{"num_attention_heads": 4, "norm_place": "pre", "norm_eps": 1e-06, "positions": "rope", "bias": "none", "extras": ["local attention windows", "value residuals", "hashed n-gram embeddings", "an embedding shortcut", "learned residual scales", "skips across layers", "capped logits"], "init": "uniform", "init_std_up": 0.0327, "optimizer": "adamw", "learning_rate": 0.00171, "warmup_steps": 564, "batch_tokens": 32768, "max_seq_len": 1024, "doc_mask": true}
Each number is 128 + 32 x the weight over its row's rms, rounded and kept within 0 to 255. Layers, rows and columns count from 0. The size above them is the row's rms in percent of the matrix's.

# layer 9 MLP down (transposed), 1024x256, rms 0.0468, rows 677-703, columns 0-127
size [102  99 104 100 100  96 103  96  93  99 101 102  99 105  94 113  99 100  95  90  94 103  98 101 102 111  99]
[[127 129  97 174 114  77  94 165  60 172 157 126 128  55 121 105 156 159 172 143 125 142 130 196  86 126 136 120 123 130 114  82 138 167 171 147 144 131  60 149 132 183 137  58 154 138 178 144 156 180 138 149 100 167 109 150 116 108 185 152 183 151 122 158  93 125 140 118 158 122 101  99 154 120 145 115 134 103 157  84 135 111 104 137 128 122 150 138 134 134 156 148  86 138 128 110  42  71 126 106 134 117 131 136 103 111 106 123 118  97 111 122 127 160 160  73 153 183 170 119  92 108 141 211  60 138 150 111]
 [ 90 171 138 135 175 141  45 164  82 112 124  83 134 145 107 116 101 109  88  80 122 176  90 139 110 149  99 157 134  99  63 140 161 136 184  79  77 109 135  74 134 105 126  95  88 106 143 108 130 141 150 177 142  77  46 155 146 142 139 174 156 155  60 122 151  76 114 124  85 134 113 124 154  60  71  61  90 108 177 148 116 167 118 144 139 111 168  97 133 159 115 166 170 108  84 132 125 180 122 151 161 137 103 172 200  76 122 172 187 130 123 126  99 133 110 184 106  75  90  91 123 170 181 115 150 108 138 123]
 [143 142 126 179 140 133 126 139 126 198 105 127 153 158  98  83 158  95 105 180  96 150 172 188 135 131  94 137 146 105  97 172 131 119 143 150 134 117 101 110 114 117  70  49  95 162 183 100 121  73 112 122 160 140 151 101 132 142 168 175  67 116 134 116 109 116 171 113 141 157 136 131 200 143 114 119 136  44 131 136 122 148 135  63 156 147 134 151 150 176 104 112  99  52 114 157 172 140 181 128 110 154  83 143 135 157 138 120 180 116 172 145 103 131 148  94 123 158  64 150 119 153 116  81 159  59 160 141]
 [ 73  95 185 126 160  94 129 154 160  92  87  64 126 127 150 210  92 126  90 165  98 166 152 168 130 131 105 112 110 126 190  95 165 108 160 156  97 126  57 155 189 152 103 115  72 102 170 141 136 108 149 131 154 114 133 139 156  82 133 167 119 107 131 118 102 128 150 116 174 141 109 168 171  79 132  97 164 105  52 164 103 149 120 101 185 124 110 107 133 159 117 111 152 163 142  74  75 156 116 112 113 139 138 171 138  63 167 126  87  91 157 122  99 136 165 117 154 128 112 120 124 154 133 120 140  88 144 163]
 [ 56 160 154 145 154 125  94 108 127 114 137  65 156 120 128 170 119 109 114 149 171 107 137 171 150 130 146 104 129 134 117 127 138 164 171 120 148 138  92 119 112 139 152 116 116 118 117 108 125 107 188 113 128 131  97  83 133  72 155 175  90 125 166 154 143 110 123 132 110 125 142 193 157 106 123  86 135 116  55 164 147 109  77 106 130 132 147 163 151 135 122 156 142 160 149 135 135 105 124 123 143 172  91 180  72 127  77 104  81 125 134  85 154 123  92 141 103 147 131 146  69 188 107 169 130 168  94 204]
 [ 91 103 158 176 130 120  80 113 149  50 142 113 158 136 164 110 167 123  97 114 139  98 108  88 121 202 126 203 178 124 112  93 113 128 169 165 167 158 145 148 215 153 115  96 147 140 142 137 111 190 126  80 110 147  90 143 134  97 149  48  89 173 145 129 136 209 141 131 150  66 105 109 158 170 112 119 134 140 122 118 118 141  52 163 133 181 139 147 135 153 146 156 148  91 138  74 144 137 139 127  66  83 122  80 121 164 102 112 163 118 151 112 136 137 160 169 150  57 121 150 155 140 118 153 133 148 137  66]
 [123 122 174 147 100 158 150 136 107 143 124  92  47  86 122 102 175  98 117 124 145  81 125 134  56  96 128 112 161 151 118  90  27 144 156  78 130 128 149 112 199 129 135 143 133 163 102 172  93 159 120 161 121  91 124 131 185 103 201 181 111 137 155 134 130 101 104 155 133 136  60 140  97  87 118 161 141 151 187 151  78  98 121 152 113 145  76 153  62 132 188 144 171 134 124 128 161 166 152 116 119 189 163 105 155 108 183 148 105 126 132 104 154 115 137 135 129 160 119 141  90 162 130 146 153 116 141 153]
 [176  89 120 111  62 149 149 138 167  39 113 152 134 111 170 103  92 124 133  83 137 111 135 182 174 172 140 145 184  68  74  86 101 142 129 184  56 117 144 121 163 117 175 166 111 160 127  97 148 148 176 125  89 128  93 100  80 188  92 148 145 156 126 157 149 118 133 116  68  73 102 134  98 131 149 106 129 170 174 119  87 139 114  97  71 114 103 128 112 123 173  95 118 134 152 115 124 133 162  99 140 123  86 149 150 150 127 164 124  97 140 162  73 153  87 142 154 166 143 126 164 114 109 181 128 133 116 110]
 [146 136 233 154 182 180  80  83 141  79 147  35 176 127 141 101 198 109 193 106 155 121  85 125 160 148 142 135  85  98  48 160 137 156  97 142 109 105  91 138 209 141 134 127 130 161 143  80 110 146 154 144 135 170 131 202 134 157 166 121 139 115 127 105 114 144 162 146 107 124 200 132 157 145 128 154 145 168 167 179  91 144 152 154 129  81 139 149 146 104 132 119 117 109 183  72 141  82 161 147 149 104 163 145 120 147 114 166 131  94 124 118 144 103  84  98 184 111 113  90 162 140  99 148  85 139 116 149]
 [137 101 122 148 108 142 159 123  77  73 111 109  96 134 157 119 112 107 170 168 103 108 167  94 167 123  97 106  89 144 100  72  62 156 100 145 113 107 155 147 118 139 146  95 191  82  64 128 110 129 102  59 147 162 123  99  79 130 192 131 134 121  79  68 108 121 128 126 179 146 135 161 159 139 116 128 133 129  70 118 135  97 166 118  80 141 177 166 133 113 225 102 144 152 164 123  80 163 116 132 102 211 172  97 141 106 161 147 166 138  68 152 113 240 127 157 101 116 172 116 109 113  59 162 121 150  84 175]
 [ 76 138 146 111 103  83 105 154 111 158 175 115 128  93  97 126  74 205 142 167 109 143 166 142 136  88 194 133 141 106 134 107  71 128 120 136 116 129 189 134 109  54 105  89 129 150 110  81 123 158 141 174 135 174 108 125  95 122 117 176  91 188 137  92 128 128 170 130 121 121 118 150 154 102 189 145  96 143  77  76 113 136  87 115 173  67 103 115 116  84 152  85 145 143 122 142 138  64 153 113 104 144 133  84 100  42  89 118  90 171  98 124 131 111 145 146 182 157 135 168 116 151 164  94 123 146 191 144]
 [ 88 183 123  48 165  93 145 132  76 172 143  94  84 138 143  91 130 165  97 215 129 163 135 131 161 133 112 150 142 115 130 102  88 110 133  70 110 133 143  96  77 129 112 136 140 109 133  72  93 148 133  76 167  53 124 133 167 103 140 116  97  83 195 111 125 123 130 110 103  72 127  98 143  96 164 120 141  63 169 114 149  63 147  92  93 146  79 188 104 171 139  81 111 116 122 111 155 177 114 150 163  85 151  66 122 131  86 128 162 148 106 162 149 104 111 138  60  88 141 119 152 138 157 114 198 169 145 128]
 [ 91 161  94 147 158  78  99  94 153 138 153 129 134 109 132 132  79 143  62 171  95 164 142 115 144 109 132 122 163 149 155  96 145  86 141  94 104 115 145  73  94 147 125 144 148 119 177 118 179  97  78 160  74  52 129 128 162 176 159 139 182 126 111 102  97 106 105  94  87 136 148 111 123 134 127 166 172  92 113 134  89  99 147  87 170  85 127 128  70 114 169  90 184 159 145 127 155  96 112 113  84  99 158 128 127 177 108 139 131 140 157 120  94  87 136 142  73 153  64 155 129  63 126 134 118 113 154 136]
 [130 101 131 106  99 145 187 155 138 197 123  98  52 173 129  89 148 107 116 161 212  98 144  98 107  39 161  90  83 153 128 183 153 129 148 116 129 132 154  83 126  91 147 165 160 189 140 130 113 135  78 183  31 107  74 179 144 141 172 121 117 111 178 144 121 110 116  93 129  95 105 141 130  74 186 156 109 137 108 105 130 142  91 133  79 123 161  76 130 140 119 177 106 112 139  93 150 179 124 146 132 105 108 172 123 100 193  73  95  81 189 131 153 165 104 167  64 123 107 136 126 204  71 108 104 116 110  96]
 [137 123 108 150 115  54  93 153  91 159 149 144  91 118  35 101 145  86 153 200 126 189 121 140 104  71 177 154 145 157 122  98 196 141 190 130 173 136 183 193  94  85 203 172 103 132 160 122 150 147 118 148 112 133 145 124  66 126 150 139  92  85 166 153 120  75 169  81  75 123 159 104 106 110 156 187 150 104  92 157 171 110 151 125 146 101 115 173 121 116 115 119 108 176  77 151 140 155 118 174 150  90 141 120 180 118 136 153 126 143  69 150 133 162 115  85 136 125 182 139 143 172 104 168 118 122 105 180]
 [177 115 109  70 143   2 156 189  86 176 134 118 141 154  60  71 208 147 112 120  63 147 136  89 129 181 178 145 118 131 128 135 135  91 152 150  79 104 126 114 148 174 151  77 142 172  94 110 136 111  90  77 188  99 118 100 140 119 111 112 106 140 180 117 138  98 147  39 144 114 110 163  71  96 209 136 143 129 141 163 152  97 111 118 126 149 106 119 183  61 146 137 123 155 159  95 161 119  98 182 132 152  71 117 108  98 151  91 162 149 131  99 101 106 111 130 133  99  74 110 135 141 124 137 153 173 107 116]
 [217  76  85 154 139 122 159 169 103  98 124 145 111  88 131 122  92 103 113  93  92 177 160 191  87 132 134  92 136 132 158 184 121 153  84  85 106 189 121 122 129 164  40 157 174 143  97 129 129 148 127 110 112 157 185 166 164 122 170 161 103 111 143 104  76 151 104 144 110 184 108 208 189 124 163 164 174 137 115 144  82 144 143 127 123 152 141 118 172  89 141  51  87 159 199 121 159 103  91 127 145 162 145 106 206  75 114 123 126 150 159 161 118  74 134  75 120 119 114 162  93 125 142 112 129 188 128 126]
 [ 97 155 172 119 152 145 150 136 109  79  84 162 148 129 118 111 133 150 110  47 140 101 155 131 122 171 104 171  97  21 126  98 124 170 120 127 196 156  58  94 194 171 133 141 102 138 137  95 131 198  92 150 141  46  85 136 121 111 152  87 132 102 121  27 156 177 110 119 100 109 116 116 114 152 122  92 101 143 119 136 146 128 117 111 148 144 124 103  91 101  57 169 107 102 124 133 163 120 127 106 162 191 187 111  86 149  71 113 136 125 115 113  84 133 157 148 115 132 136 138 147 139 153 157 113 135 108 175]
 [190 142 158 145 200 120 185 160  73 127 104 130 173 104 117 129 140 123 120 166 159 136 111 143 115  75 182 118 119 169  85 126 132  92 125 163  60 139 124  98 125 120 158  76  83 160 132  87  84 148 134  68 146  80  62  56 115 148 101 138 175 154 149  89 140 131 134 165 122 105 127 146 122 172 145 127 127  68 189 135 141 142 125  77 107 169 124  84 143 111 103 103 131 125 107 101 102 150 189 124 118 157 169 146 164 139  87 135 115 118 183 179 154 133 130  72 181 166 162 141  85 103 147 156 136 103 125 130]
 [109 115 105 101  85  93  86 164 150   0  58 149  63 136  79  94 117 136 166 107 143  78 156 122  91 146 140 123 121 129 118 144 101 119 108 141 124 119 131 139 132 114 151 126 153 120 149 116  97  67 104 108 122 147  94 152 133 122 111 152 138 123 108 186 100 150  92  96 178 130  90  77 159 136 144 154  84 187 103  91 164 120 101 122 188 153  85 125 139 127 151 155 125 169 132  87 106 120 133 104 124 151 102  93 146 111 115 149 202 104 190 138 177 119  89 122  27 172 149 140 117 152 133  72 153 166 120 135]
 [188 145 191 148  73 116 163 131 145 134 122 138 163 149 142 117  68 171 128  80 112  91 194 170 138 136 136 123 136 153 137 115 130  97 150 134 113  99 125 114 133 178 174  91  77 147  81 108  78 109 111 112 193 133 105 124 168 132 153 128 116 153  71  59 188 212 115 129 182 135  88 155 151 150 147 180 146 149 131 142 212  81 154 175 124 155 142 130 110 147  63 140  21 110 165 126 165  89 207  91 144 139 113 160  99 133 196 156 118 106  94  86 150 121 135 133 130 179  83  98  93  98 143  86 155 128 103  80]
 [116 127  94 128 106  93 133 135  77 152  71 157 189 119 129 131 115 156 148  75 202  83 148 158  96 158  66 130 150 112 136 139 147 129 178 144 148 157 160 149 110 173 177 137 144 103  87 111 111 139 110  19  99  89 143 123 121 126 131 125 133 124 139 177  89 145 194 154 121 135 146  81 154 161 195 107 133 133 149 117 116 105 132 105 152 118  44 142 120 159 136  59 117 135 151 200 137 119 151  71 127 150 125 114 106 123 136 199 126 139 120  98 122 174 128 107 128 164 121 140 132 106 152 129 117 125 153 150]
 [163 145 124 131 110 114 121 157 166  69  99  99 153 130  88  86 117  58 111 134 106 179 161 117 127 141 114 164 169  68 101 147 124 170 116 151 108 156 117 120 177 121 130 142 118 154 123 101 114 141  80  88 166 139 103 142 145 142 156 160  83 159 117  87 161  69 151 122 156 127 174 111 157  79 121 134 108 129 173  70 150  99 167 138 185 147 165  81 160 103 167 158 142 164 149 143  84  85 151 160 103 108 100 117 143  59 134 169 107  83 124 143 119 110  84 123 116 158 105 102  76 132 167  53 152 100 175 183]
 [128 129 109 180 183  84 150 119  63 139  97 165 120 103  64 118 106 119  93 151 128 122  84 125  85 131 118 104 135 139 110 196 180 136 142 120 132 171 135  87 128 126 142 131  93 113  90  90 107 129  96  86 147 147 162 177 200 141  97 140 163 123  92 216  74 172 103 142  80 174 143 120 186 167 165  88 116 142 137 149 196 132 153 144  94 119 150 152 115 124 127 128 146 197 128 109 138 150 105 121 152 116  98 162  66 156 175 145  96  97 130 153 108 124 132 131 146 101 161 101  88 118  59  96 112 119  62 131]
 [141  77 126 196 136 163 121 140 103 116  52 136 129  91 124  79 145 131 137 121 145  78 167 159 138 136 165 125  93 155 122  98 161 172 138 116  51 103  87 199 116  93 114 113 103 106 125 154 157 131 133 128 143 170 167 182 114 138 114 103 147 134 167 160 125 129 175 162 157 138 154 156 110 172 122 144 127 108 115 129 146 148 134 102 120 206 119 115 146 148 114 120 152 115  84 103  98 146  99 137 100 132  91 144 107 135 143 133 131 113 137 120  89  75 119 132 108  89 145  96 126 125 146  80  97  93  84 160]
 [116 160 138  93 107 118 174 108  88 185 144 132 104 134 117 164 147 125  52 119 131 132 140 102 150 139 123  70  75 160 130 100  98 133 131 154 165 127  98 101  96 152 118 120 122 150 148 123  60 136 105 144 107  96 127 167  96 155  65  81 133 113 118 217 120 111 104  86 141 114 178 126  94 109 163 156 136 124  89 157 152 103  73 119  61  94  76  94 104 110 166 177 179 109 163 129 127 123 129 158 143 108 130 105 191 116 108 204 148 111  95 103 144  58 189 120 185  97 136 105 139 116 110 175 134 104  85  82]
 [164 106  69 167 118 118  78 165 100 108 139 156 132  87 115 161 104 152 180  91 120 161 101 110 180 145 121 154 132 164  97 123 171 143 112 168 140 209 115 159 129 151 164 131 111  84 140 135 173 105 182 120  82 147 156 151 168 116 154 109  40 123 123 191  94  79  77 161 148 143  87 131 151  85  98 107 179 120 152  50 115 137 131 112 164 139 135 135 127 127  74 106 121  93 104 164  94 116  95 194 102 101 116 130 176 167  99 165 165 149 142 129 191 135 136 120 108 141 155 154  97 153 168 101 170 131  87 136]]
# layer 9 MLP up, 1024x256, rms 0.0495, rows 678-704, columns 0-127
size [101 104  99 101  95 104  92  94 101 102 103 101 102  92 124 101 100  95  89  95 105  99 100 103 111 100 101]
[[166  95 150 146 107 123 136 147 111 127 136 167  75 118 144  87 147 109 131 107 132 183  84 104 116 119 133  66 109 119 153  93 115 183  81 105 110 205 160 153 138 142 180 139 162 139 208 180 158 136 136  84  68 162 158 154  44 133 144 105 129 109 104 119 140  75 132  89 131 113 158  82  93 103 140 111 133 154 130 167 185 136 133  87 120 122 125 105 130 111  35 141 122 163 108 149 213 123 158 134  86 167 117 106 142 107 134  82  93 130 171 133 113 136 128 141 123 136 198 145  71 135  54  98 151 125 117 145]
 [133  86  78  99 150  67 162 134 117 121 226 163 107 137 106 176 186  94 116 149 170 121  99 109 136 110 114  68 106 112  90 130 166 140  71  45 149 170 114  77 138  93  68 189 167 104 114  54 163 139  75 126 120  91 140 133 109 125 145 134  96 141 106 100 164 180 166 137 119 109 155 125 121 112 136 124 145 154 120 161 120 179 142 146 135 167 112 127  88 194 124 102 107 116 131 110 100 135  83 145 157 115 133 102  66 113  95  84 113 182 146  88 174 118 111 116 126 160 100  78 144  93 118 130 135 135 138 172]
 [ 72  85 118 111 144  82 103 165 107 120 149 130 109 213 170 154 120 126 119 168 125 132  66 156 102  79 122  79 150 122 142 128 146  74 185 101 155 147  93 159 132 137  57 113 148  80 100 109 135 139 164  89  99 124  75 111 143  90 121 152 152 133 109  81  97  82 132 164 151 170 110  77 109 105 121 106 131  94  98 123  75 116 116  92 119 115  66 127 135 134 107 107 100 160  79 146  94  88  75 145 171 100 134 153 108 102 159 106 177 110 149 165 110 181 152 117 143 132 121 199 174  98 133  87 144 154 106 114]
 [149 108 128 121 122 184 108 104 148 162 164  99 110 182 191 128 144  84 120  92 102 185  98 139 186 124 104 196 125 131 104 125 167 132  68 119 133 118 149 118 173  95 136 138 115  16 153 113 176 122 146 112 119 153 118 154 141 162  99 159 146 122 144 142 161 162  65 120 129 137 128 146 132 156 133 108 143 173 126 139 142 128 221 115 145  95 123 155  77 172 134 161  73  84 113 169 123 171 143 113 167  90 136 103 136 169 134 135 158 144 112 101 121  92 142 160  38  77 102 138  38 154 105  94 128 116 130 141]
 [112 128 133 187 101 105 155 116 148 155 105 168  95 156 171 155 143 138 112  93 128 175 136 129 110 165  87 151 105 146 108 147 145 127 185 136 142 125 159 152 176 145 165 179 131 116 155 109 166 129 114 187 152 155 103 166 117 132  84 145 166 103 107 123 133 160 128 170 118  76  94 134 155 155 164 194 135 162 203 134 103 134 106  85 142 107  86 103 106 141 101 132  52 141 127 104 106 169 196 112  98 103 114  92 131 182 153 140 156 144 149 150 155 165 181 118  97  83 129 179 136  58 109  94  93 137 135 101]
 [181 118 186 138  82 106 152 107 142 167 125 113 113 148 151  93 143 182  53 118 137 163  94 108 120 153 107  96 161 121 161 164 161 114  80  83 125 103 145  86  82  84 165  93 103 161  90 171 139 118 130 135 144 114 133 192 129 146  91 131 105 129 107 145 143 105 116 147 117 145 109 129 109 102 139 128 195 117 134 106  94 127 198  47 150 192 159 176 101 127 135 147  94  72  78 170 103  73 161  66 130 121 127 139 179 151 140 118 160  91 136 162 113 112 164 117 120  96 147 135 108 116  82  86 119 112 104 120]
 [139 115 162 144 125  81  93 113 120 144 132 173  99 137 120 164 128 137  65 145 168 174  88 203 142 121 128  93 137  98 108 109 134 112 108 110 100 140 194 114 139 100 166 193 176  82 140 121 112 129 134 153 116 171 187 104  92  77  87 150 159 124 131 110 149 137 161 121 229  88 113 174 135  99 112 151 143 157 125 161 156 115 135 136 164 134  94 121 122 138 135 166 138 106 158  81 131  59 112 129 102 130 137 114 116  99  96 144 144 166 111 131 141 138 160 112 134 143 103 162 103 112  73 121 107  52 157 150]
 [128  77 156 131 142 133 133 123 189 148 134 118 113 154 179 166  37 129  42 155 112 154  75 122 126  89  69  85 123  98 176 171 121 146 129 148 123 154 160  84 140  99 170 153 144 108  98 117 179  96 140  93 150  98 101 156 170 134 124 151 124 105 160  96 174 160 115 144 100 121 159 150 169  50 107 127 109  76  77 106  87 134 150 101 171 128  99 115 135 166 104 158 173 149  93 135 121 118 117 127  65  67  96 162  41 181 137 116 153 109 155 109 179  97 174 198 107 100 117  92 134 136  69 162 102  79 116 137]
 [135 136 147 132 161 138 129 156 135 152 141 152 129 129 122 203 138  86 123 127 133 234 142 181 164 144 117 201 113 140 144 115 115 126 107  87 152 194 153  79 150  92 134 155 172 127 143 136 170  70  98 193 142 135 100 124  91  84 141 136 157 121 112 145 170 150  69 118 146 171 124  16 129 113  89 127 104 144 122 123 151  72 122  99  81  83 118 120 132 113 135 155 138  91 182 121 136 101 166 116 132 133 159 108  33 161 121 159 154 102 102 144 165  38 157 121 123 147  78 144 117 132  91 126 105 131 160 149]
 [ 41 112  86 107 168  62 161 127 131 145 177 167 137  93 152 120 150 145 124 113 192 115 172 174 158  84 145 175 175 183 203 126 160 115 101 101 112 141 156 124 116 125 136 157 163 128 108 136 119 151 107 177 112  65 116 179 112 106 115 138  89 146 108  99 169  79 153  91 211 189 100 137 149 112 150 105 148 122 104 121  72 141 122 144 131 141 100 156  88 129 146 128  81 135 104 198 126  93 120 106 110 117 140 183  80 103 128 106 163 137 146 130 127 139  83 127 115 118 131 121 115 149  68 127 141  84 151 167]
 [161 178 110  38 106 115  75 107 170 152 161 177 112  93 122 127 135 161 106 106 163 140 131 102 138  93  71  82  97 114 121  20 138 153 104 158 134 200 112 118 134 132 141 138 142 110 153 132 156 115 107 116  93 167 155 140 146 160  70 123  73 131 132 203 129 164  95 115 187 111 150 142  97 120 104 104 186 159 137 168 137  78 148 114 121 187 101 133 137 181 145 194  74 164 118 144 147 169 108 104  82  92 115  80 146 152 142 121 115 153  97 103 131 163  95 170 146 122 142 151 121 100 115 116  96 144 176 153]
 [159 102 157 143 132 160 112  81 140 151 134 121  77 165  89 148 131 136 119 154 138 147  83  86 142  82 160  45  92 132 153 142 138 189 121 119 190 110  79 134 121 146 140 136 162  88 189 152 194 168 105 119 152 178 101 115  68 143 106 144 117 122 129 157 142 115 134 101 195 149 144 149 109 148 148 117 144 125  78  99 110  95  89  71 101 142 114 122 147 132  49 155 133 131  89 147 138 170  78 107  90 171  95 115 124 111 120  73 175 163 165 124 152 120 142 108 104 131 121 136  79 167  99  97 163 104 126 104]
 [ 73  73 167  77 149 148 119  63 124 152 191  94  77 111 103 113 158 143  90 169 176  85 135 135 129  88 155 188 196 143 222 126 150 134 120 131 134 107 154 131 149 130 151 126 160 156 142 181  71 155 120  95 119 158 102 173  90 169 157 166 103  91 120 150 114  92 115 174 154 139 117 116 103 103 143  77 148  99 107 132 117 161 115 121  81  84 109 126  96 100 168 140 116  97 149 117 132  69 129 122 112 114 130 142 105 116 150  97 102 114 160 150 135 129  93 119 150 154 160 148  95 158  73  74  72  87  83 142]
 [112 117 105  80 130 157 211  92 150 120 130 163  73 118 145 125 169 144  79 124 138 120  51 110 118 130  79 104 114 123 144 109 178  96 137 103  97 210 157 128 104 108 136 121 163 124 118 179 135  55 145  95 156 136 115 117 129 116 162 137 117 135 103  67 108 137 114 128  99 151 123 117  81 123 129 119 129 133 160 151 121  92 110 108 135 189  90  98 102 100 137 108 131 132 128 140 147 127  83 140 143 112 143 110  40 158  80  62  49 209  76 133 164 144  96 105  83 120 176 111 115  95 130 119 101 125 166 201]
 [144  76 141 121 108 161 186  92 141 125 117 146 110 127 139 184 179 117 164 115 174 147 129 151 138  99  83 113 105 153 146 152 167 136  88 125 203 195 137  79 135 134 176 160 164 127 131 136  93  68 103 146 103  89  85 158 144  63 117 103 171 162 115 160 114 138  93 166 140 183  79  62  98 117  87 117 155  89 150 144  51 115 181  64 106 118 136 134  93 157  67 119 153 127 115 153  82 174 116 146 125 123 136 166 113 123 142  58 177 102 135 112 191  73  98 174 128  85 127  71  46 145 109 107 158  91 130 132]
 [182 116 133 141  92 129 155 135 129 111 154 170 130 124 157 137  99 134  56 110 158 159 157  92 173 112 108 139 102 206 138 138 118  98 134  77 118 130 138  82 137 147 139 109  78 180 108 148 174 161 146 173 125 116 109 111 115 162  77  89 141 112  62 152  67  59 182 105 153 123 128 137 137 115 106 154 158 150 209 117 118  71 107 141 130 151 164 160  97 114 126 111  89 117 106 194 138  99 114 121 109 144 127  84 151 154 167 128 138 107  88 175 137  98 107 149  82  93 138  93 120 100  96  97 156 112 149 172]
 [174  34 148  97 112 158 106 161 158 140 146 109 130 131 101 109 156 112 148  55 120 167 147 177 139  92 120 184 100 150 156 127 136  91  81 155 206  92 137 114 170  93  97  90 159 157 159 138 156 149  95 141 137  94  50 161 138  64 139 120 131 175 121 167 171 141 115 109 125 142 102 112  95 136 118 123 150 140 197 139 155 131  68  71 127 110  91 152 107 131 130 131 118  75 136 129  92  98  86 104 154  96 172 168  80 177 152 144 148 118 150 226 156 156 180 114  71 110 107 148  59 114 117  96 173  74 220 167]
 [144 129 108 107 134 103 157 122 134 117 110  72 110 123 185  92 138 132  81 128  78  66 138 116 133  41 125 125  95 109 194 118 117 128 135 145 182  94 127 116 125 132 137  84 154 150 150 203 118 134 113 117 158 147 132  81 168 113  62 101 110 148 117 155 144  81 131  80  93  78 170  71 144 117 108 147 127  64 146 143  99 115 152 175  95 122 176 176  96 136 122 133  94 123 163 213 163 163 163  86 119 126 122 161 127 172 157 122 125 146 103 152 153 120 118 167 132  99 151 123 144 127 183 107 128  87 110 161]
 [105  60 135 171 131 102 155 127 142 155 133 142 146 126 103 157  92 139 129 178 124 118 153 139 155  92 130 121 195 136 132  79 104 105  85 143 137 170 134 128  81  87 170 151 126  71  98 142 162 113 143 105 179 175 144  62 148 133 117 167 143 133 116 189  66 126 111  99  98 128 126 124 157 176 140 145 125 116 164  59 125 135 180 119  75 137  59 108 131 181 107 146  47 111 157 165 109 148 124  87 112  93 143 120 164 148 131 150 184  97 148 154 160 159 114 128 102 133 129 183 134 143 115 124 144 124  88 109]
 [ 98  90 153 120 159  77  59  91 111 130 149 131 141 164 175 109 141  74 142 125  78 151  88 125 167 100 129 111 121  97 168 121 127 178  99 171 174 116 188 134  89 118 111  88 111 108 140 119 184  93 115  65 137 155 117 150 144 106 129 164 134 128 159 100  97 158 131 224 118  54 134 137 161  38 121 146 138 186  98 112  96 110 128  96 116  68  97 117 154 123  74 172 123 192 100 123  78  93  94 132 117 131 127 124 119 120  59 112 107 159 163 121 180 146  79 126 169 113 152 138  95 155 132 172 118 101 156 130]
 [123  71 162 175 217 147 131 130 130 157 201 146 120  97 120 140 170 217 122  93 112 176 174 111 110 126 154 157 123 101 135 111 102  90 101 104 186  95 122 139  94  96  82 129 125 133 175 142 156 128  92 107 100 127 168 124 124  72 162  78 120 131 194  75 104  78 166 180 141 101 159 151 110 120 139 152 193 168 145 134 112 109 147 117 107 170 157 119 139 152 121 164  95 191 158 170 159 156 162 111 136 131 169  90 127  83 178 118 111 112 125 151 148 141 126 111 126  99 163 120 136  92  85 102 128 115 141 174]
 [158 106 125 165 117  74 123 119 199 126 114 147 121 168 150 162 119 130  57 159 148 111  76 142 124 121 138 160 102 159 147 110 125 150 127 137 172 180 148 148 130 110 171 148 151  63  92  82 144 109 159 142 141 124 133  82 121 112  83 156 112 142 165  64 193 163 157 136 119  96 187 127 118 122 148 120 130  73 129  93 126 134 159 107 134 108 131 148 115 163  39 141  57 162 127 144 170 131 135 125 111 148 163 115 145 119 132 100 168 144 106 153 172 107 175 139 120 151 105 147 106  14 151 156 132  75 116 136]
 [109 109 165 175 124 108 161 119 159 137 172 142  63  89 166 150  85 140 104 118 121 125 101 127 111 122 152 120  91 161 121 101 173 109 101 146 170 126 112 109 132 140 146 103 144  83 157 116 179 105  79 139  66 156 145 107 146 155 136 128 171 110 144 103 125 170 154 155 114 180 148 106 119  67  90 163 150 150 124 175 137 110 130 139 143 107 169 136 177 128  10 177 148 124 165 148 140  93 135 128  82  85 123  91 164  90 114 131 108 115 123 135  88 148 121 111 134 144 134 149  95 110 111  87 137  86 146 153]
 [108  70 113 137 116  80  93 117 105 159 115 142  72 141 150 126 119 155  96  83 169 185 122 125  98  86  98 109 174 126 135  71 148 106 137 110 112 126 122 143 175 105 107 111 136  99 153 159 194 131 131 127 121 134 182 167 122  73  83 111 133 126 139 116  64 119  93 131 173 112 171 106 120  83 157 148 134 124 108 126 175 184 181 137 118 195 115 150 146 177 145 197  67 159 121 149 129 109 125 121 122 110 128 135 170 126 123 175 156 135 107 155 121 151 131 141 155 153 149  98 132  94 109 127 102 136  94 128]
 [108 112 183 129 166  83 120  96 120 127 113 123  99 170 181 167 146  95 119 129 119  92 158 101 139 124  94  86 102 124 142  91 145 128 103 166 183  64 109  98 195  66  90 103 133 114 127 184 171 101 108 140 122 108 136 169 108  92 114  61 118 119 100 178 148 111 163 179 152 124 156 123  70 104 127 102 160 116 145 117 145 126 138 128 116  96 102 134 119 103  78 206 125  92 165 166 120 159  91 110 154 129 159 127 103 144 141  92 102 101  91 136 159  85 108 134 132 169 133 118 124 106 104  97 172 149 137 124]
 [127  93 142 121 151 119 129  99 118 119 127 126  72 112 130 111 137 119  90 106 129 133 136  74 134 144 169 110 131 102 109 138 151 132 157 170 157 201 128  90 151 130 114  65 171 106 202 125 166 136  87 123 121  88 118 162 120 144 165 167 134 137 110  96 195 150  77 146  98 158  90 118 126  80 134 137 106 160 177  78 105 175 226  83 132 189 142 139 108 140 114 133 151 145 125 117  85 123 106 154  78  94 125 119  53 141  98 115 119 174 122 135 123 184 157 158 149 134 141  93 109 164 171 105 125 125 168 157]
 [139 109 147 146  92 114 153  67 133 159 184 177 132  79 223 106 134 141 163 121 150 140 141 155 151  69  77 152  98 143 137  98 140 169 160  45 145  54 103 135 138 111 103 124  93 109 140 136 152 131 107 101 105 154 154 121 144 101  63  49  83 163 134 102  85 154 121 155  74 104 184 114 121 136  98 118 143 146 118 107 186  68 117 146 121  96 149  85 149 130 133 147 101 104 143 142  78 142 152 129  70 108 117 101 148 143 181 115  87 105 126  99 153 104 168  94 190 158 182 175  75 132 126 115 150 137  98 175]]